config = dict(
    n_layer=10,
    d_model=448,
    n_head=7,
    n_kv_head=1,
    head_dim=64,
    d_mlp=1216,
    vocab_size=4096,
    activation='swiglu',
    norm='rmsnorm',
    norm_place='pre',
    norm_eps=1e-05,
    positions='rope',
    rope_base=100000.0,
    rope_fraction=1.0,
    qk_norm=True,
    attn_scale=0.125,
    bias='none',
    tie_embeddings=False,
    parallel_block=False,
    init='normal',
    init_std_qkv=0.0215,
    init_std_o=0.0048,
    init_std_up=0.0215,
    init_std_down=0.00292,
    init_out_by_depth=True,
    optimizer='muon_variant',
    lr=0.00824,
    beta1=0.93,
    weight_decay=0.0,
    lr_head=0.00232,
    grad_clip=1.0,
    warmup_steps=100,
    schedule='wsd',
    decay_fraction=0.7,
    decay_shape='linear',
    final_lr_fraction=0.1,
    batch_tokens=[16384, 32768, 65536],
    seq_len=1024,
    doc_mask=True,
    z_loss=0.0001,
    train_tokens=280400000,
    steps=8678,
    dataset='wikipedia_en',
)
Each number is 50 + 12 x the weight over its row's rms, rounded and kept within 0 to 99. Layers, rows and columns count from 0. The size before them is the row's rms in percent of the matrix's.

# gate: layer 5 MLP gate, 1216x448, rms 0.195, rows 817-826, columns 0-111
# up: layer 5 MLP up, 1216x448, rms 0.204, rows 817-826, columns 0-111
# down: layer 5 MLP down (transposed), 1216x448, rms 0.116, rows 817-825, columns 0-111
gate817 101:57 68 54 60 50 29 52 35 30 45 64 75 40 58 45 67 66 65 53 55 49 55 39 55 36 75 60 35 51 65 49 45 59 70 16 34 36 53 57 49 55 64 45 44 63 54 48 52 57 55 73 41 49 43 49 39 25 50 51 54 40 42 70 54 53 71 49 55 51 70 43 53 57 54 50 41 32 51 70 71 66 49 55 40 40 32 46 54 44 51 44 57 53 56 73 43 61 36 66 64 47 62 48 60 71 61 39 39 59 40 30 42
up817 100:44 63 65 70 36 55 43 36 72 42 57 43 75 46 53 56 55 44 39 30 63 52 50 78 40 42 61 41 40 61 40 32 59 68 60 29 42 41 48 58 53 48 46 65 49 47 42 33 37 66 65 63 69 46 52 57 35 41 24 64 61 60 42 38 24 31 51 52 51 57 43 47 17 59 47 31 44 34 43 41 59 60 51 40 54 57 58 51 56 36 55 48 61 57 47 61 35 50 57 41 42 27 42 43 39 30 46 52 60 40 49 42
down817 101:43 46 44 47 53 49 51 59 52 45 64 35 43 58 43 24 68 58 63 36 52 53 54 61 63 52 29 49 43 39 56 60 56 59 38 42 44 61 57 49 55 47 48 36 49 25 70 57 44 64 43 52 44 41 74 44 43 24 54 40 62 67 47 53 48 44 65 36 53 48 64 49 65 49 43 74 49 46 43 50 42 28 66 51 37 58 70 28 58 43 49 67 81 47 74 32 47 44 65 39 52 57 37 78 36 45 38 33 47 45 44 57
gate818 101:60 54 39 52 69 38 43 41 40 58 49 46 51 55 77 36 50 49 50 41 45 46 43 46 52 51 59 50 36 49 47 37 18 65 47 40 68 47 52 43 60 44 37 48 35 20 35 47 64 42 55 45 46 44 51 50 83 73 39 40 78 57 45 71 74 39 46 37 61 62 47 43 60 37 38 45 36 38 61 55 64 44 58 40 49 67 42 52 49 50 46 56 74 85 49 60 37 50 39 40 20 74 60 49 65 56 40 41 53 58 33 31
up818 101:71 54 54 38 54 56 76 39 18 62 50 50 52 72 36 65 46 31 38 56 49 48 34 58 44 56 53 74 45 69 37 54 47 36 48 57 58 69 58 61 71 49 44 32 54 42 41 46 51 57 51 50 43 42 36 28 62 52 41 37 65 55 68 51 52 41 69 44 49 63 45 48 44 54 47 08 36 28 44 36 41 61 71 60 45 51 44 53 52 59 46 40 41 53 55 60 38 55 50 40 56 63 56 43 66 33 37 78 56 41 62 64
down818 102:53 55 39 35 38 33 39 72 46 61 36 70 51 49 55 66 59 73 40 67 56 35 42 43 43 60 67 42 47 51 58 56 53 49 38 68 42 35 43 38 44 53 53 54 47 40 55 55 43 51 58 57 67 50 51 56 49 18 45 47 69 47 46 57 24 55 37 56 31 60 48 29 46 51 56 62 37 39 39 50 37 65 58 56 53 44 46 52 56 37 63 67 56 51 55 41 43 50 57 54 52 49 43 52 55 39 50 50 70 60 61 45
gate819 098:57 63 53 44 50 65 56 55 51 32 75 54 42 46 63 60 47 40 77 66 49 38 49 49 55 50 44 44 45 61 54 67 65 76 68 41 36 62 77 72 16 38 55 47 42 51 44 65 41 55 53 45 63 37 73 62 45 36 38 47 71 39 37 45 59 62 56 55 63 52 42 44 49 49 42 35 39 63 33 26 34 38 37 75 43 58 41 62 42 88 40 26 53 26 68 60 86 57 69 36 34 57 44 36 53 48 39 56 49 26 50 70
up819 094:50 60 36 39 36 54 55 50 42 53 63 57 32 48 43 73 39 49 53 60 56 54 51 30 63 56 52 60 54 75 59 51 37 40 88 29 49 62 69 44 44 63 39 39 54 41 45 66 49 73 33 29 42 71 71 28 70 40 54 37 63 46 52 82 31 39 63 43 54 45 55 43 39 61 73 37 39 41 47 52 31 51 46 74 49 68 43 55 53 58 51 55 36 36 55 65 48 46 41 56 41 56 48 45 41 47 40 60 47 33 49 50
down819 096:48 46 44 32 51 44 42 61 55 50 52 47 61 55 37 57 44 60 66 71 37 55 43 46 58 61 39 43 38 53 52 61 57 63 60 47 40 38 69 38 46 50 59 72 30 33 50 39 49 65 74 46 40 34 38 63 53 49 47 39 70 23 55 49 57 28 53 45 37 44 45 44 37 62 48 45 53 67 48 70 46 66 53 44 53 54 46 48 59 32 28 28 71 51 40 67 34 27 74 65 12 42 28 24 41 33 55 54 54 30 51 43
gate820 101:54 44 57 46 30 52 56 63 64 45 59 36 50 30 30 47 52 57 41 46 38 52 50 52 59 48 57 59 61 30 53 60 40 53 40 41 45 46 50 51 57 58 45 54 34 61 55 59 43 45 44 75 59 30 39 58 29 29 38 36 64 67 58 54 25 64 28 58 44 47 22 38 40 41 31 58 39 44 61 65 45 68 53 66 61 55 39 42 46 38 65 43 56 53 23 41 62 64 34 38 47 48 50 59 46 48 45 62 34 52 48 36
up820 100:32 48 73 39 47 55 60 39 32 66 49 62 19 51 42 48 44 79 35 71 64 73 36 70 65 54 51 64 60 60 41 61 50 35 48 51 59 66 42 41 53 52 56 68 46 50 56 54 51 79 41 43 59 43 31 52 44 61 75 45 58 28 55 49 53 36 46 63 26 42 51 72 57 79 42 58 65 51 42 64 65 83 54 37 33 57 49 60 43 61 50 51 22 42 43 53 59 25 37 66 42 49 69 46 57 53 25 43 62 55 35 55
down820 101:41 45 26 49 57 66 65 52 41 36 47 57 50 42 33 39 52 50 48 47 54 53 88 46 49 55 53 44 47 68 42 45 41 36 75 45 69 45 36 54 33 74 41 43 56 72 46 55 47 50 65 57 42 49 59 62 37 39 50 65 38 46 61 49 57 45 48 72 30 47 57 55 26 48 38 58 56 59 37 53 47 46 42 74 50 52 48 68 83 63 42 51 61 37 53 64 36 48 50 40 48 29 48 43 53 46 59 40 51 58 38 60
gate821 104:39 55 48 52 55 52 47 39 67 56 36 25 47 34 44 72 48 33 39 58 29 49 35 49 60 17 42 69 59 62 67 34 36 45 48 65 17 74 56 64 49 41 55 49 22 41 33 44 62 65 51 27 67 36 29 36 53 50 46 75 42 42 61 62 44 50 51 62 33 41 44 49 55 47 34 41 57 53 61 42 45 45 70 51 53 52 51 39 60 55 48 47 50 69 55 36 34 60 43 59 38 29 47 47 54 51 54 44 61 44 69 42
up821 100:41 56 71 29 54 68 38 62 47 65 60 47 63 60 60 50 54 39 45 49 49 57 45 59 25 50 58 46 40 64 24 67 54 63 35 63 32 67 75 56 59 22 43 48 35 54 58 42 60 30 48 50 47 12 64 17 54 41 60 67 50 46 46 67 45 53 44 56 59 52 56 51 39 21 53 51 56 73 40 45 48 51 29 46 37 55 61 49 71 47 35 40 53 55 52 51 36 44 68 36 32 38 58 64 42 29 57 42 54 52 50 45
down821 102:52 40 40 45 71 35 64 73 50 40 68 60 34 70 46 57 38 49 65 42 48 56 35 40 50 45 51 64 46 49 47 48 49 63 48 41 48 45 46 41 49 35 26 47 52 72 62 48 52 67 38 60 48 49 50 36 68 50 35 29 40 61 38 57 38 69 59 50 60 51 49 58 40 56 36 60 35 68 46 59 56 40 41 44 26 66 45 47 36 49 54 31 59 73 60 44 59 56 53 70 59 50 61 48 35 48 26 59 47 42 63 61
gate822 102:47 50 44 60 29 26 46 55 56 52 41 42 56 30 29 71 48 55 25 27 52 51 57 44 44 54 61 50 51 41 36 58 53 44 49 51 76 66 59 46 51 44 45 51 71 47 67 48 43 31 37 43 64 59 29 47 49 80 53 35 45 53 44 57 52 53 41 59 38 36 49 61 45 40 74 50 37 51 42 52 75 55 33 44 26 58 64 37 61 69 59 58 31 47 24 56 59 53 62 52 58 45 61 40 36 57 56 45 54 75 62 46
up822 098:46 52 52 30 33 48 50 36 54 45 56 54 65 28 44 65 50 56 64 53 69 30 55 60 69 39 44 41 45 48 31 54 70 47 53 66 48 52 44 45 39 34 59 54 43 66 54 42 56 50 49 32 41 47 42 56 50 55 53 51 60 59 40 37 73 57 50 33 30 36 44 41 51 54 60 24 32 44 53 61 69 46 37 52 59 65 72 43 36 61 58 59 33 51 58 46 42 40 53 51 52 64 54 52 22 33 47 44 57 55 55 48
down822 101:47 44 50 68 47 51 69 65 59 41 44 72 56 44 39 69 47 53 50 14 47 54 58 36 63 65 51 50 65 60 63 53 49 79 50 43 62 59 57 43 65 55 50 38 38 33 54 59 52 46 28 43 52 55 41 29 62 79 35 33 33 53 58 61 33 46 66 48 42 47 51 53 47 49 45 52 50 45 52 55 49 41 56 41 41 33 50 52 43 38 40 44 53 46 38 56 42 59 32 57 53 54 41 53 14 39 30 54 45 57 61 40
gate823 104:64 61 34 31 59 54 56 47 57 46 64 52 37 50 70 39 71 49 49 46 61 46 53 67 47 56 62 40 35 53 68 59 61 49 60 43 59 32 32 64 53 71 62 43 21 48 30 38 40 54 33 47 53 46 55 74 44 40 45 44 21 47 67 53 59 74 39 34 53 49 34 48 48 37 41 64 63 43 47 55 37 40 38 44 66 53 49 37 71 34 55 35 52 40 74 73 71 49 51 46 55 51 48 55 32 38 58 57 35 57 61 46
up823 101:42 38 42 40 58 31 35 58 44 37 49 60 51 54 51 43 71 53 42 31 38 58 32 41 65 57 79 53 56 58 46 49 52 54 67 70 65 69 67 38 37 47 59 55 53 47 53 50 61 58 69 61 62 46 65 47 62 57 26 59 48 52 58 51 52 40 31 36 57 36 56 50 31 48 51 58 44 29 53 78 60 65 72 25 53 76 52 65 51 67 47 47 28 52 39 58 77 42 36 56 53 66 71 64 62 32 47 59 57 46 43 36
down823 100:47 54 53 57 60 57 47 32 39 50 38 48 29 72 60 58 68 60 33 46 60 44 56 49 36 45 48 31 49 17 46 56 39 27 59 60 43 55 46 54 67 30 60 49 38 59 39 49 65 60 54 49 38 68 54 29 47 42 36 50 41 53 47 68 49 33 64 70 43 69 40 45 48 34 25 56 62 45 67 65 58 44 60 43 46 39 57 50 64 41 53 35 46 54 63 67 51 51 35 73 37 50 46 54 32 53 43 60 71 46 69 31
gate824 100:36 44 47 31 32 64 58 52 53 40 50 46 27 52 38 48 44 43 56 60 42 50 51 51 57 42 35 47 54 56 59 74 39 60 64 53 51 66 37 34 48 43 35 49 58 64 53 66 55 44 66 63 57 47 58 58 49 54 44 55 62 54 45 57 58 37 46 50 78 72 35 36 43 37 68 52 39 56 65 50 77 26 50 65 65 49 51 46 51 41 51 39 50 68 32 51 37 53 55 80 43 20 58 28 88 63 62 41 59 66 40 55
up824 104:48 60 48 61 55 59 56 64 51 40 39 45 44 57 53 36 43 51 54 29 39 66 50 29 49 48 66 55 43 54 44 35 31 58 46 53 41 60 43 40 58 17 39 46 53 47 60 37 59 56 51 68 49 43 62 59 59 52 63 55 66 63 44 47 53 47 63 58 71 44 70 46 55 36 38 33 51 53 68 47 36 30 64 58 43 46 58 45 39 67 59 51 53 49 54 22 64 59 65 70 36 55 45 80 55 55 29 54 51 55 55 35
down824 100:53 43 72 65 46 60 51 69 57 59 62 55 42 51 33 58 50 54 58 40 47 49 52 43 49 37 48 60 56 42 56 25 44 59 54 43 37 50 58 27 49 25 34 49 54 73 35 31 42 54 41 82 54 61 56 55 54 67 55 45 68 53 75 43 38 70 55 20 63 51 31 43 52 50 49 64 62 42 54 37 61 49 50 47 59 70 70 45 39 64 34 45 43 53 55 52 47 47 60 41 59 36 52 51 55 52 66 43 50 22 52 36
gate825 105:42 68 33 60 62 36 23 48 55 45 49 28 30 53 59 49 39 38 39 51 63 52 40 63 58 68 34 50 75 34 38 31 33 64 42 37 31 54 54 56 50 41 41 46 54 48 27 33 28 49 48 37 45 46 56 44 62 51 25 69 52 45 38 64 78 49 58 28 56 24 49 69 49 89 53 55 44 55 38 47 54 52 54 67 62 58 44 69 68 52 35 28 57 58 33 38 62 69 55 54 20 50 50 32 36 31 46 54 34 28 64 60
up825 102:46 59 50 44 53 58 44 41 34 58 38 55 31 56 48 57 34 64 45 56 59 11 67 77 43 52 45 58 76 38 46 37 73 71 38 33 58 54 56 69 54 53 50 49 57 51 55 53 42 48 56 37 20 43 36 57 55 47 47 51 71 48 50 49 65 54 50 35 32 64 38 55 55 58 50 62 61 59 33 63 50 57 52 51 66 52 44 36 47 49 53 37 45 64 19 58 67 56 76 55 66 51 27 56 52 56 60 48 55 59 66 46
down825 102:51 48 52 53 28 69 67 45 59 35 41 43 49 65 41 36 53 67 45 48 74 46 54 48 50 56 45 53 41 45 46 22 46 59 41 39 30 58 31 50 48 57 39 67 59 53 61 55 50 44 39 45 44 28 50 47 53 22 66 37 46 41 55 55 32 58 67 39 70 70 30 41 56 57 57 66 52 68 54 47 62 71 51 47 51 49 51 59 38 63 51 51 55 58 56 38 69 57 57 61 55 52 52 50 51 64 61 35 57 55 74 35
gate826 110:55 50 42 67 57 41 73 51 64 79 41 77 42 60 43 43 54 67 38 61 58 49 40 38 63 47 36 50 45 83 68 37 49 62 54 52 54 39 47 55 59 61 50 46 57 54 44 72 38 42 36 65 32 54 50 69 43 34 22 37 31 40 74 58 40 63 36 55 50 49 26 56 62 73 37 64 65 34 63 51 63 44 41 43 66 35 60 52 39 38 66 38 66 42 40 58 48 38 62 64 44 50 61 53 44 56 42 50 51 47 51 46
up826 105:49 49 48 33 60 62 41 44 41 51 46 44 37 50 51 65 50 65 46 67 51 67 52 74 46 69 34 56 43 52 52 42 51 35 64 59 57 43 50 45 35 58 41 63 62 44 17 61 60 31 55 56 55 44 80 60 45 63 61 71 47 66 49 68 53 35 63 58 34 53 41 74 53 70 62 58 86 59 45 58 47 33 52 52 38 62 61 49 63 43 49 50 37 71 43 33 49 54 22 42 42 46 44 42 44 50 52 62 44 44 46 61